Part of a small language model's weights.
Size: 15 layers, width 64, 2 heads of 32, vocabulary 1213.
Training: a variant of Adam for these matrices, 120M tokens, 7300 steps.
Each number is 500 + 50 x the weight over its row's rms, rounded and kept within 0 to 999. Layers, rows and columns count from 0. Numbers have three digits each. The size before them is the row's rms in percent of the matrix's.

# layer 5 MLP down, 64x256, rms 0.275, rows 0-54, columns 0-255
095:515443442510501585448566543414490483533459463439458462501490554477479572477485442558447548487503455556544521470572607576407426512465528418497538531555509470522518491498481548498475545507621542528516526552546537490465491516444409450578495524504492398457453400586479564493410482486525453457448494410453516538475560487434496517570514468484508517523527489504459394462440508480522515426507499486493514469532452345529433507424493456474489565438461573556476567457507509446582492466528510472409445604431537436512489479614562553507510408505563408447536482463449460413537484483530559522449442481411483569580449484420475565519493647487490523496537467559539534497526607489553375533500490462559485501505399522546568422421401538463480476580470504450551504552528503483546450536522438
088:605594549545556472435558525540562405458465622550442506562551558513500466511426530497541520408359439518419472470517535484375585517490481502486512408471453498504511487554456505470461505471574577488537539493537561491570473530444529494474514524427483493587491498459534519545511610611481454529516481566501486467547493460454525611521491496509557464516508556482407473509599423544487509451506508503532407494610477416483562580414460510523466477606442620476518504557558516544496534525488456377521496491509487500559469477478599506504558575560469429534505533411507384446563556518504550469497515537504554567516431494506510531449425543478533508477488518512491608401512450369439487360491527505487504436485445459478558495540443484450489528528501478545476574477524522543477493416478486
101:549483504456488505518573436470484496507580506577461558498503565513476458486525455556534558498487473514538475492398556444497529514506516499487471651575527474498445470547506514486559509492574470482505532498533489410483553536476441434453566473509483510366513514511461455565464506472516441442553520672583403458470427523443448503514514592488533470658556439434558425500497464578535466558541560574455461533567526494487480579589532442388510624513521547530506575497547548473516546495481491442429480445513425437446450542439599546514528403521536448519522481425437445480494495541487497546453585488429445495447480601496482512476498443584467522438629477515430516546422445443531532540401519552521445462557469482553443441552548517423486551431557422490535466478546552519540498518507499
103:395466630452574421505518413505481479487560487494524589444537421461487569475507444582529472548470498521436504505523455409611579484401539501528461624508496485425478393515383512494490542561341559502482505511367421545554432504517523508468540451566433619448482486566541441530525428551514547520451515423471536578488490523472500480520458502502510506466494483596551500545481354441543490544530461558451433498481556597478461487510486476504469533513463606477506497461494489551520503488523456442503520601548540431446529489460497488405534511493445462534497597415495571533473530507484540496577482484464457523480493542436525496484510432457476588525556445427549455444530554490524524549548410422545465575481538522434450575464498524492547407482462416506513449521516526464439506474510414
103:529478557463476402555508468460410482538493526502415570538455439497414415458570396511452520500539520570541470529455523530537533437465508462487509448498522477429524427511519467430568467448369481623528485502369435449533424492502543475487419427507396497515496403539420407511551572529508524502588527505453496515512477435518537478551447463499505538474444480523516556475537536405494510512478491530502533518573585541543440489448574520584488407604558453512538533491524475484480429526497480474595464534579447429550393525530556496519516432552503536566626470391430466571469555462436480505487515501436470489478521503469539501501480436456525527492510477423372408434528495489507522498516416526503533371482587455474507484493406447492537387536513455582550518488486422496508483480576447
100:580455538501457501370538468445536648596487539546466505522602569453440553490527524555520526423599512491463525554582561543529553578484497488437558386486413508423532537456471531485461500517437537589502545536445463497489555432510506484465471363516489409497566604578411484432529425515472479454577453532587498554506468486540486476525526499621528586553561508567487516521588556476495513537501493533460471461483434446511498464450410478608481555499524522530479530462506582493492515533505511487497476472421489495541531510526478459484498477576534428483509487430541515537476404530543516541553465483554453436481469499507511483510553543542568451595578456596533591508464489455396443435440480608603563497531480435531511560578441553527474504573455474517464586533537563505497431527554450
102:518593535547518517503404451466494446505516527575471570516581454583584494548439540531541543374549475509549476569458509512439593497480536567530561530502488493531527487555537531472538520451605530491468446570550413476465409569508508404428521502609430479532565577407551552540547484499509471503521446446566504455525460516554548529494540522412552533538603459465484497559481492549544489512513446470460506503519548547461507524502568505480471507462546499467529531566471504537447485529587402612522429571538526485481470452474586506423466451577482458545539505583522517516489559441521372594441551522629523565628536458551494453424506492494564512547543544470520492424540481490540591475337566557513518521539489493455392548467538500467528610513496470524500549459559562529512551472498570
104:489467480574567514487465500453530580466535446432521529390567552475560556522528485563498429425494410473469418407485549527476606519488521457515551445594539463459564428509549436510494530519487469542472489473520460520502455515472530525600495590449421592347495466459495550518515498488438548473540546425452468469477467447516538413515471502526495389451546553565530486487522500564490520451520547519443461504441489505476558406424481466488545416564512456542547571491516506474482491490562569443519465506438448359430502411337633451520473451516458477395448488499419496449485488466550545431470473531472545526507411519414497475399448520505479486504452505566522477612502525412517507546530537470564524583454573551440550409511454510546462442398497492497488486404490505464471459476490496
097:515463572487398477476478507456563548533515489478544484517404520417324543485467509490548507404504431480558425488466481635441496399422480442437520401544505536488598525523512457421443510486589529421492409554530485418471424534396503534488497540533543470446463573501540500416430541526382377498417560547502544496497454508563427440551417429522433529605438538572487397525543523461549550529434455444491486483463546478490572483501444472420501502474411500530501486507495461502469427435529505416466502486497438462579485451451513458495547549480424509514451582482549530481367550485516506521449506509505600500490555558514444443527503510472539468479537447547454549530524554512519462531478514543530616461434538517505429530479523524521498551549453507475505464567532467514516508367534503
099:471498500530426434474457469412544485489538513561524429509461464449425555506499530549443488513529514535443506489528537331536473464503487515446476506583515404508515499536510512459491497393425525547608457507460551546493433597534448517501440541570537392498545596501523520509532500432514460532497556471496453493438485538544508431481482420473419468511522619556489532533392536564480553470493519525567446489541512522513521473482550451453459518474425522478488513429407583507566474450593508404435591515501493458557412485393413489478492509498583458449505501456491524455550523590422478466493414415488533597489509505481478557549446451538603460484504436461557516539417509452450545516542544449574629407497480564515450483423535525344453430458488562486505507496518542503487601521448433
099:518535499567456523478511587474544552501460523478525473501517528493563529551499554517483437613600556508507429446457457544557536457561483504569501551605510468504583513461473490514414549500635515493528569540551503475608640518596482523406507510491488531506427517378536468486560397557537411544481577500476583424527584471589497458505448496439530508488559446548544585550480594470455523492423580455507588561473544472524513521484507457557431483468501462429511534523521510518467532514467471484407549475480456481534602531542553462503445520459481534541534533532609567507473541496546512502498558572545440443516553543527546569400556484484478539534591464375490460460487496531579526572474417436502399496486543492410475535526472471492443486448495594401468578460452583535466553494557524
103:442555492589440502504511556468516543443493544524478527532555493619421460579529494536591610451570415624448533532545502528505415408573517539493487486578515527462455423490531488423529534508460526481460538564434532516546457557526498503540502442495482440552531576553503486468559520408517530509485492467536465568600443603581493512528557463438488579517544508462489429492442513506468477526559512436559442465521475580504514486546552459612538492493491598524438502486541535487466481622487497565474452521504514506553529498461597499607465476501538516579474516580444443535557490514585502572572448523505582581623523440561438544513506464527546541511540496582477679586541495459574453513491514530509591554597466451469535553532482505367543467460508446500524523449541485486463526459516555
092:549514492523600475460441515482548592606518494445504588517456522577400530480506453433471461575485451522496400470420562542474512412513490555438502528481506524443528558400453501416432415462458570489457549515536455504454540620535525520512520419551493464482450464465441535497459541448486496521484516508568466545468528531487517495453513454606428476420509352604533489519506506505473465535616429493424498494474521559540554437472517495557509619454508463524536568435402508458498496566496552461528493554508511509428527464487421410550490567584492495474560422581452471536453527532543429499419439506341500488567483495477389440456576530494523470511438448486502541484553464403474446548482562550483543571468475518525492507525496453478452502595571547422602480543476553541544571522474470
108:434495430459530508499532479508504486547386546471449635487501442501526579491467439485523518449464502448472556461451536495532529467547499477490477499450504529541498524437477503626536443647434601466457519442476546538554471470552503533441514424505480497440410493493499512484513447518516550484557557451492492472554437390498490489545599433539473430384521572638480488487514420447446536539471579455442535555462462480507562451561489501468545562534493458523370432540471562463490534521437471469572445545416424492460395490448459496504491633502455495556551510480397528580482457448470536482525480494508469429458528557530566463506520447570519480560499535487467514469477603422478559496540513512528392521533503565532503397526463412577492452474549540602458476498473441407572465472594577
102:444637538638543551491571602501516497513505472454420491530512434531476498538573511464498486409461505518381509564460518433481558527504408401560538514482566492575521546481505510445533547563372446562380473446522496437400471582552520442356564460520488478557477469472624575480428496484493429558442470578540453495511560439540461573504612513575576506500422536513471557425454475597509431522442503505496418457570486477482456527464514577448504510530499562492569467435458514473553507481495529485512539490426504522434553463542551519493527465471401584443571581440485474488526503556530496508518462504418527538442492501496462545487526478539545490521488495505590405498557487492488445574481487482499498480477505452486468460495460455565469482599453586599508558482454472489543482574439573
094:462424562548550507566547567447592403423448426460531465456505484462562482554533490453495536483507550453515525510546569549532426498401525577501467556542426483537443537590435539568490398560546549361518449494429475501405514541582479470579537559554546486572514408482533515442471545481463551525502482435553368546528471487414526540460490592473638481525519525517532429551480495520424544464450357479500475507543505485576500501462414444554487487574505485504535499500524419518376514490594549520510489524566492496495525418542466558531518556558477446532546491539437504550443448541527535506607485443532495490552520411555459546485500477521510436467534553479479420497475481481485450490552479488534499565536511404455466534486477534535425386563508478537473502441409372525464420539506465
101:564474516572493516551535432435445519531502475482452507501582537447539522408468446524502553582443546517559563477492432503504486475568585587541497497377536469537408486513487453491575445485477485463569548536622519451477521480440538470441537523471484464451540567503395493547512502465533490481504489472496453555469531418473595439476501466549517497524492540517489517513434521474413538506554509492532518529451496550466518527546385479502558521544489538475500537471519548523536491554448451472569450524525553459563504461582510498635570518480521510507633505445499569518475542501664540485584515502545431390494582495554482533513520481522516468602454446471414503377629580455551481483471437584439390462506548414519556505522531442470388536511401513425512418500605524411499450474520447
100:448473516429533488513466448505418487428499496483520518456436499555482582454439506547500491509471486484525483489432502500416469376447470575510410460486406502444534480473492491517531503478469624492508568476512521373484569549502553537438449452416552446466441522533502412466514458517580507508520533491467601534572495381492514429511548500537596629501568469547482397470538553566539513497533494594509514465439526493494373475467513465481489556475507492524478481546488413423492449448434464522536473508547464508393492488469489537530466574526418441433448509442512543475453493458606470510473558498574529491499524443477502410549568536508487529466482492473502546353532474511426507643515557381511558456459587595406554463426463481542525502425502611475463457440558582458537460552493485
095:462552477605499473461512519505623478493507532483455459524518547565528484485388530467567531451492530474485482479533483470513510580505515552485458509406453537481520575490527486500510464451516537527492485437470466523442524469518598555515453525427528573520629524494463541492539397580526489462548531571461475470481533452566512540544532413515465537497435583448585453497531506558651517479564525577605427521550468628495618525444485488490465381535485411471496506502451455567533542646486513534470494446468549514542478489519477571486423531422511504524507431467437583505532513502536514517458513631435615520465522415504427511454587458419498425571539503496524479530485469538531559463457509479522617538491464540492512532460520562527507368558475490474416547412471537543472625556545507
099:532511523584476526426467439532504472518372587549506438590524496460485479516488530403525407452540590486458543522530459482599574540533557471471508490476528496499443527425508511518499499446482496502490538501565402501470448576443494505356585497437477514553472485382393483446523508407543443520522452478420412573449482407597407503475505534476498511505405427439486442470485483526452555527442471601476521482439468453430438514519581463596511448538442449514485450448477475558569506633500544573534540544453516516545524451499550424488421515463527518493534474506541521545487539468399479488485551559495518450486481463514545497550476396431421477503463500471517489485545490489425488513540455551666628463519540468510510454502540504564511505466528409413540606571472476515436455497547530
091:558486511531383513506482458542533581535468504422493473459503490501543499519509485482514481547460488537475458547542452434452501559506426570461526451480482511465454454453519494570551461494536553495469544564584510338592460457506518498499390505474492530531556535542508385567554449435465487427398436439436460489492514466506545363551525487556535498486499423535474542377512582473603560472425520426465515507542546494508517470562496466544472412450606497557494463508526542511475503471502534486520403454545505488590473452462493517439576447458550492529537429368617480483555487498513516462428526446468501492369596584503420490522404489463445419469560594449495449424451443451524527488487509482486500545508539589492407459472510501505617424443458485452579583531509501501572531549548501
107:598538483506569561585450422462590553431415504538534527526507592470474553451533599446496568469522500533473448442606502570509570496462477450564549417595512536424488409542421493495404509498575529468458523487432425587585574538511533442438564503379498517493565614446541525515501479573566460469515557534503547464510513593487471584446535507465488511477489512446528489433389530539519513522509552484513517532445456508528474513512466476492442477450508419541540484439576521520437511526536474546450540511419482482539430428403611489613496578503572488497466521641578422521515469517363461512519452482488480532495542600536468563442449472483522463523493464493546502483562428516463497475454469532480417565584528555504419537465421590527464482465528496521442502502482467428458507502552535
094:458530492569497569402489461490443478571433580458527545471464603471502485509478450422502556496538514580586577484492535472466503455491513517488490554501439523494425419521496431521564544459490418524529440560563430437553530525558484535531462462536490523601450552463458494473621432534512435492467522573526512513586514554485492520474665399596518554512515397468476447421506428505541489447581510479504503542616523507629523480567518500440400457534529519554457526415577496415524504539480614420484514499496492503415536493526516507487597516561533462463406500534475522516519512486528540519435513505528498494492466452509471441489525524448377514447448530443534615503552430442462489412517432495473486491563493437528539552429537439486592535494513444516504533429353507512592490541563552
097:468424518465445545501489518457544431429464520579452456532487485466465445471422538547492470584460520462551462525438497429536474550429479516549483526495556473547498540445547495514566581528654554463475411619492548513473483517373522490521488468506439531526513454403569511493500531510501654484578427534503486511397529557460379524481373462525513485516404545485400484497462453498486517527402417599505428549466541562507404497452445521456486490515461426541598500465535469474433545525587441411477504529507469493536513467513490496563568514505555480475509505521569457457439490463523348458533430518479486562542539505470486448484474338513457530578545557489429487483546521527528476562504574478492525515386593485513418497492489530543485518537468550448574572472553525458532481442478461
095:482507492487538586535442514627545468482611500477491450570546439433535532541489509549547498505579489461547518505559496498510463579502508490511415561419426418526572556453536485511527519475684516563434485491552516459517568507533469456403516602497511548484426489393435465517447464534512540477522579444562464485517475632497482449497535429520560507530510483571572493521500410513469526579481437499455501468472509459572494410450503504503560537535473523467573535469385510425561528508572428514521449510500443567547493471524485417493495463492534510488480573394504469516436603500522516513530479512533538450511491443445515486542462450467502477423541464444489526478490512597549645486557380400493576471505452527521441516394564408475561474421503435447520445561517466525391452556472558
116:487512414518580520547582415414474481531461607602436601488522535538473571498501483485509579489444626559543474539524457567531482496458570489522535538384524584480435452428468549570547496547540503455465582546457498545450476469553513466435517484409466453575480470531444449472578565560446511534497533548504538483566584441444463524468593454528501526545493497490471423502489422487530557424490541508518476605507616554576441506533502515460556524466552518517474502426479535556552535604538515552409563485518529516475542524470413537516474488474401496544501534424563468456527506453519552397546530457449512397459502490563630550576525542502535442528434482487487434538494540586511509471557505561550384502534590520539443505454498519528523429469530385544539506474526435606499425499506499
104:516421516490499573490470464495433473507501464551548421454523554482533572491550478520474515461503508437554553459508503415548483417564509474530568469486475526470432453488591426526564544558569561469527553502502495484529475418505475547306609552474479519464393504454505462496476476598519578514447522571539497556497561483463473490597537486443495452595472515555508601609568449602502544470537477507483562505480541457550492532540484422530515547485557545466448413530503534540504484498563500561483468531515533439499539476520471560483372543542429486465483497567563645525505560522487543431483441408586545410448577542474581466495537465489557447459457430457488614507533521570490504522555510457519575492467440494409562494400518457521459559379497585508543510533531508616506488457444521
101:484621539497434462520583411536524471535381504506516498428543483584428589490518473467436431498555470431435422528527500446519502483478532447480426476440557433482501485470492412490451461480514452439397561526543422462447489496574564499461411438491550597437485521528639528509505621535528482435384423581461527542512580472565482532515540430533557453536507545435519508527424521471468440474490518483463458532516458425509521534467621420494627459447439427543570512453541511484532570498527453504437470510530528482545459531517465512445619515449387519547509566491478493494476492494563539479477506451443540527447422477466551522508574546522502509524490506512481496524593460391533555508548512531526411486395470578408478450472479434472505498475488444533406442556405564478444540508470505
108:466464370514520462484493552418481465472450501508495564505568531492502337515487532452554500499438499627486470528535544550457540489420387569496470508465509582531453408556499440425455436587504562536552473592448485530453475507508499507559521508548529485520491513428454482397514463488510425499441484565522494481455401513445457518445528614456370492475446470446499500477373476493519479484607503522552504495540435369507479493421436550536455468502511512529497462428525458591515562456517476534435498521461485373551592465437491440475538456525509488480343519443483486431575515514576497440465517530535549429452484488483476517556483507470527453462507430568420388502537492525593467494452589455483580500493521459489447478499461441471472463632487430474536441449495510465438525536500545
094:573483480485594563524447430504471451493534537491495485421531549556537546449540584564510467501501516502532500616462522383547433559582517534530517483553470501592513491567490598384491435443506561549503539551486501563493466426553474488508548547541491568482452492529426427586490490521582544513409545389515466486454474604446517466496422445513443521540540546533502585544535407495572514513520512538461436529569561468491520478513587439529520473466541480561567515448443413578491480530563516471506527476443521464633524456506545491522525501556616544580490541447557508480547444476536524388431464430574509493433643495514502538460420473455511450466514587499485496484491477447508569380522477519481507438470462463584513496462576520462499469483567480529435423504572445544524518624397472
093:385543617506580484491446476455543457526586414473533495460430448461531581497539483537471525488561498572502548608493499520502359425495437587516522521617495460478533500442557629484488534520631537597560527536497480526514476523483550566437581407591527514445449523500490459508576581488513380459483467514496520514546512530596579411527527545552489480538474459583549569480486535508470540497486556465434474487574448535436458460398558497523543509569555592510498647488545531529435556490469558450565535461526520534475470522521516475509495443432610532532473501599449460494564455564430483489461571535516457546549486515547484446519536495512521593458480495488569436554503529594415494558470430521490542477396536470459489552429534533466523440480439582487544515497484477507454525491506507
100:413503442507524521471492437463559492428517523528532496440579552493538393478454408516487413491477425465593437545496495571531381541569426456532546406546567492408537555538478506477423532492599459489452508438500431488519512430519584549488584533479575525474431523393484475490519459496497553439493375495543427523503464577480518505438497531512447496469521469452558491485321417612497448566541549543472485488474468474466505541478484506531525525466520536488449412562494447500482490520448490500524444409482453494543468425478508549518500545427506478538489492497483597458530470524614453505502496539465401583539491432453428528566495631504516528476609495485514456535499545485532495465359471434510523494355464440532431451559545490493487540574523431520592455440527473537530508542523447
095:554459530486629490530482429558452438532622475549494529518450495471486512500489446471456423476483431430486489470412496453490554535529499513432413508608532546411550515519507508508513576474385561555500542493521479544488542538463542549499518517433473498471504539421471502547507473459488551590405530470473465530482524415492507563378419507480492468527449489574431508486542508559394503404458540399429461492469477499450482572561458472527521460467516539521386487526540469507431530532438420534476566462465448473472470501412566441497630499511549411442503426400483533576517541437529546499556527473470395588518566472525491539504548492459519541497621544518522455452443508444547456497473540565614443517554493522529411460456524506461567497611441542429489349556559496449540494478469483
096:486445493427559528488437537398504589525492548546571595552415618484468494405510446502490479488529489515514503478580489531448467550483414531467481482531578558570555546551504485446554468515567404468549497520471502541468456480517468446470456501513469503422442479542516486532407460583519374510445481396533430444463459536557454440505470553559457480552545414476476533492591518460517465490473441517471536528474534446491434475527436453512541635498501492578486364445425472561502532500546498584494520534521511538481557477507477528559545536501547534442548557468447399490526421547428526483551452499458594520564501513636478478610551496544466539499489519504425493439489490624576514458416489525560464455488570465466535496469525501517527526595438496564577444535404564486631444432433518
096:519474475526461532582513431510589522477478518491512488526510501522520433506574552566489485480514425495542492515503470405485550527505511391430558546449539516445527531505512420488519449459504586556499535578533562545507491413499505517524619380528504438388527422583510475473444464523406568460455442513456488510352567530526443612507422552505468520464491517456532530504500517560386480538565430526466389461588487485524592441576518444510513526430514448470517466496554542568573537511593534492548484513572510413603525468445622474580324451489467501532524463551518489516438375493497492484480463479533581440495503503485507477558489467447462508441565499526479480482536489434518492554434485536417442508558491442472489478443499501433361512495501492481482511440496542530615576474475453
109:547445552433570507554541469413372523490584575490483504447500451516455472488484526505452510481600484490496447455437474496495502442500431508363409551568362452510533541446541507495493460523588430563498425491478525433467525468465519479503565491478489536467509559519471452480514506568495386484398478508489437518472422492481468464400488375507553406511556529411494477494427510501545477453427493383476535459415509489483474504451563538465541471424455510537405432539511510405400483544529463498497548481523464502382469498443555497575463531496455566573455408535454510444499425408583537521464500465467503477513474544456510539464497450500506466383506465431372518549466496488486468514407430484553429493459445488410540528583547454461525461442520470480518448454469468496531569401403537
087:471514577543514403434486447527537449414493515484471527465587570592505458436416555521448531394537629524534451474463535503528518509477486480456485481560588535500582489514565536537459521535427539570571524489489474547491489484515486548580534407479485449459565471578488495453571525508540663480505537512513445453499509458487538508427561529534472470500528447548400571540568496489524451567543564518526514528511492477508529512540581393499428515483576504506518470449519483486483591506436488433525408519545459471467549527512430526414458586623385503570541533585504520525492447559496489511423515506504511499495556487518517497536513494507556615531555446597498502518611535451568604571482535567557522538527575532537412533670504544488451567388553481509468521418550532468529509440505512
110:598462606458534481467495469481497575551430446441514469490394556552452508522585564507589444448517500459494562428570449476592651454597549446465534488434533523559499566554493503452547502474463593611536489499503529573525493428456597487520463472473564474517561458479506466493467461518533482534528497529487485551563484533527496446462427465524507510550475520570437463443520594506471487553465577460536537559468477558555477527564558599508480505603491516462421447529529528474540601501504546469526452371553494582523486578577465480528428414462331531560488516476537518571587530538520573506552616560442508529518500515555493575490546523522480584448501509562497459541508567493479479506533442505556589379521496552561500536454598452503565471448548499475536540499554548507519517512479426
101:570513453402541480496531519518557469531506402559477516443465531502561539454425501531486521498484559533498523512413452439534414406492470526427418565535504440417534451435529483479535474443590509488543557549491427514522497563385507490535402409538432517461577540458536425474451523510425458508532587494443514518429464498492442573475637494508523409444442523532483541497532492414468482570489548526448502483513504530469467484530505540524534382506507472485484575481472541439597495508587506459443568527583559427433571479394498452529397464527527474506536443583475492424482491540474513488484504504479545517519533413479504561456461452470474575451471537576471461491559503510410528562518656545496450405542477474521490450537541478456414443399471405457543506459503437462502395517383415
106:455515477490485465531487481461459497466603529485469533489560460475501500540562415370562486498554506457547475499550510537523471506517493447488509599501409508533489487496511556447533465422678553572495484432540552376525560579463513465575513569590553449510459523653605538508531456544407453500568526526516550498505521532586556511553504532466507638516505415435467421402544450613512503511532462464533523552503484478473418573452520517524547382418459531530425445483547464448551505464471527529519522447384518502485479481478524499437517605493384532555492439507488524440536522455569503518500515511501517493603575465508530448482552512472534550507479560376480530538540526549548517445505526473481497481427488500519427487568575523542465566548567505504503561580463491455437480581447597
098:570494543530512487490477567534509523439585495591367502496512585512479511568551528539503478394402450566453500416519474531589439538487464406449444549552543459465567454501621507587432514537576412484473467525439491533464527509476433530385475483532545553491534588509505568528426537511469536571548420439462504453487612426600494591472484489569502501558549554494571605472427463566564477557483459634481573500495481519477529571521520493461514528491520470576550491595558382494450416455493494514617553481596501492509462500486464528580529554559461531458500549501441546492529488522582495421536539571450594482555483404478503518525485452523468474470510559484424491458510483483532529513499558516464492567512449460487577475568481555553572554463523484507586497453487494493503535486388442
104:426535495547542539622480502527521378474512531526398515489491522533528478489479491531490419501445515561504454498513515513487423519503555444473474522499469516441454467415555439416445448503652445443458523502532482517441439485528545470464520427513462457472529429555485509469513472476498420585543547399514476539506484561514564496442657463417539492543537412455529533528461554587543477535498568437498487566445586457515519418403532563500601520491508509493571470482549489503514587548580439537548477631484428455478514486542524458560550578500438580514459450422587500528496475392522538508459461565523566499402491571398440542557487499511536502525545502444512516527446394428478410526542443581586487472448478483481554442393495446459477496501522503441503536549537474605524401492533501
100:497510505453467415518515543436502458516525513501429549509440472462417486535481563529555492484471535548514492468527489527470411547427601562544493519467441484460445485572434479542525401534369459595516449476469546375556597473605494552537490561504565563569514497560492560542486490533496590639483476513506555559493453472511568521541471491459482618534521451450478411515498447482501464467658475497526532523554494523521400547514447525472471454474512501498454499432496467452434550543367550456568499493566518516510489466506503513539535546482483596499437439413495447447589558509553506555445528448519550504521499528498520529512521556556437560398519478523518350576460474499562475474646600483506509575508495480618510534504543592510501575548602535556523513493462514503461452471541461
103:468558537464468476483557511447503558535541452380547471483441472522495554473492434460442460651518469452494504484524515593518548532474494471446615475481438532526523570539560477459515492508429537608548487508593467534587560548461493457533471529522496512457478560478630470467487411526556534522454531539576562573450615536477517424481612416472512441419506501586457473561559522421522521445485551428523441515482432497404520433497503491509488469586523527540581513556632563408517582476492506518519480432478529483465538456496496498445461499539595544503542499524473504523423568360455513532490550529458564473491477589494589481491457517509440587465518561513529531457584559518452518546586412554480556621492531474511571515506407524494526483466567502504413469533487557465558488421523565
102:457525440559437486466474535534558547501513495536540481519576563535570532447509541521539487462576467538508510554536509536436476506538597552565477475459494449536524456510563510555468470502451551549516482497562536563472427445516595495369538642435521428543523497470475482544503539396546594464569537552447345526506470416523510474449556524472396557512493524412579486514562513522567508480512539571532498457515567455497498499532595473534526426428468537452552509522429498512532450552488513500637484512497502518560478513554585616529585505513576448428474485564558542545499483485441507568509597590472583519449501413496503371479432572491469504494495518440551547498447509420512593553500462532544549436476535429483451458507516474477609550603507488509447551563579490521442421501412542
103:516599509449498522451489497418488492481454450491473381478484467511535507419409492479488580415489551542491473457590476564498455454458466514458485482440446497444482478452483440527461495529580487614448408411552502503637470477527469459418521504404357564580457544531428494561443549523542455507581476484594437417553424484482492483461485478621528508491495547516522477505474473512516488509478470568516445497512439452595506503444445582513476547464600486504488505587470594520444517549475500550509579454455597443515468553470494476497491490546508594562453586393493483508481380519385572451379539513498577463418563465495530490529463454494488482469519502566477441465531479479518588452467380569530506428421532473472508447534491561471516539476512486538532541479485499456522395541438431
105:499458514507501540478504543522565375517522448442571507486435633523446465466509419612566485386468531442481497494539519438520508564470502552530517483550526462573553542414447592488463505485450597509474427498516643503408508478455497620424511536532470548578524526569453526449512458468503483508510469565518504566508507491433506482536547472570492567470385467537485496409535486488463444557452514501428495464564601525478501502509473539516487505495572469425566563570468574483485552487505590418535447545519511547526511483501517490438546478508521555606509534426486476478553492581600495431523577525583517509523515469585495496531442525442506441476570614563478413562592525540489484501513481482562597481487548494560544470571480570525520575679489574538548505517518487482562410556477517
091:593495551477542467610424530562533529542501495467633513553496556491506530497542505462598436440493533507536548464481611524546417520531568505452467508518587483444577493467515580568483505464425436586472492463482538492520509486538532405489458468541537559462422420623536456509476517600435481481575493507542545497500482557524435543455463524536468526555349507493495506483560528534486509618519489444557589574436603523466535496501435579485503487522518475537508510575555566438475491539536506464497512389435602470540435458399458392555573407496448462604497512536537534535527554485472516516565608455502468389509440430547516503518603527502494423541574562516542518547448468530517490495515520500542568563511485476477574533482587536487462552538534458454476535473518585481505499586442434
100:503490399471466583476487436537418472465406469468524471617595474487568607514503546456473576553523393513491484624578507461510534534495579492534535577605486405539551540525444509543508480461446432562471611606524522502581442533486623535585516488451549506486465502432571492634420510518477548481480524514480507465596559471484476446580555441504478518390467498512518510467483507504509588473535530459467540496530493500546542475457540458467503556502549509519601422507540440571515492476500565459471615522462562561505465516510422433594511528447446521542473544549468467585481548498501523555520524414469571532518496495486518452500443490453529561527490482383527449516516458491443480570425506536526621528503521533513569493461543572508535526407420547445569590540579476490453504486491585
102:556511446412474526539549467533568465535471506349481534444565452487364498373518455442493608476487483507547477435547524599472584492530472493482499526475538520487584546526466466550515475467543474514485517527510573589550516494532559543578522481522447518472481518486469462544449521512482511416525529490445435540525551501424481433484507528583451440552515441476461529457610535484479563491561487453530409533567544468438556431482497590513525568488502480537403451505501559424424489402401557472500490543416455454416452509467499477532471475546479497487474513444439506425494501527537493567539591493484470484416398519508549512592443485538416606523544444403478490526481503377535466545604456575442533530487500502579442457620599587467512476469476533469578489497476543523557576606513492
094:522466527413479526535545414494605483471512476528566478472536592441467444473412424507485483519545482582466473499568454488500530451480507463502392426496505509483435481523500494519449386479627347504514463375501531514524491512495544533509536430503486506518586538493520575493440548501598430460540488439572401505510504548559655394463375424469442484562463434447404475420512444563529512470448470528446465464517484434482477468527548491542491493468484494494518497469480462487533485481536517439467568403599473519474504501474513570605535477489436488579454576480570434486513511500479538554485590570543428567565477567509525472564463512457435465596515473477469492573477474495589450542557498475577460501509415513544507549621577525474433429499568476499578512457589523463470510543494507
096:495534446476480463501430488501470558513494439498511466481582472486523515444517622475545491522513517446490530468476580506431533472539506453522546562528552528496419471579493446545409473473527495480469526510438577523490493380366456470392463405467539529443495424571412495473508603451464433487413521455389443495427418454472469495433450532426483466461526510524447540583518484475508501556470492492426446463554565568537494444516539498385369511475502454543390358557469565582509537524404491406393495423528439473506488423537559478569501522511478590552506561555505455522465505537482479451509447446547551477421514497469463461411425500530518475437460395541451476411549533443552520489536455549426488524524549535540549465438476389514410460438529510503515492471442481496517469557524526
090:558541499521483584585568523496463486538532537501467531478455505533503534551527526453546588557473496505431448540638477527574502549536534468479645555509496578534535499555474569515468450513499493492498518572493476473411533570486524537672562510553543508540550543505540529542600506455446479474492485459436413449514466483487482516501488524514463552495489477549491496504497496484506438520492588423492488569490467444607597577534442464490579458478445593485527420508566512478581554450489531505537449545470473569490534459496570557415478589429504542521542545493531428490495440550537642560569428503479469506510471575454550545542485461514562481567442471467392471523532456527515576435492477468485403590608589502518509576508489533463448446389393509460438527513519556508516464551652568
103:498477478543555489438578445398519550490489495409400578502513500521519579542506526462514534423496532477477548481597453511463515559518496496437541501418570467488519507551536456484508399540405597462487427471493573412538500517531505452465512570577446480498397487438553546458449445481516563625492513467455483523520542460548454551465578546510578493511586549576535505496530500528529479466406450480519510570442481519519544457514588482485471451479525622542590515482599515450521464513531552518611501594494454496582406555488461438498558458451378563473489431507485493494513450446511521568518458459514473456448573452489543491522533595580472536555489483497456469557492502507632543532591527463541511527508583415493396544531471510506512448498454463527490582427435435490559335554547475
098:504518511416535455450550505522551538511493550556429498522553540542500479568544486572474512523494534540490487545538395523544553448512548511601444539554600500586563589452492538516491542562447509495553512448550496491455528510442498519489456499513497444551559425541434514483569570487544530575555511544579570506487481572458593451518654495518557479574552519558446608514452488405553514559496464547474516429498572512577446477531559523487502495556573448494539452385510586560595555501523468553526494536548443593535525485636484445465459527536464517563526443447513540439461438490542490475464495563401477474518574535564371521534572564498555593456589693515528529554476545525479480521503507459447493439477502487399464529500488511533530592493471438523579526555519568519485471503451501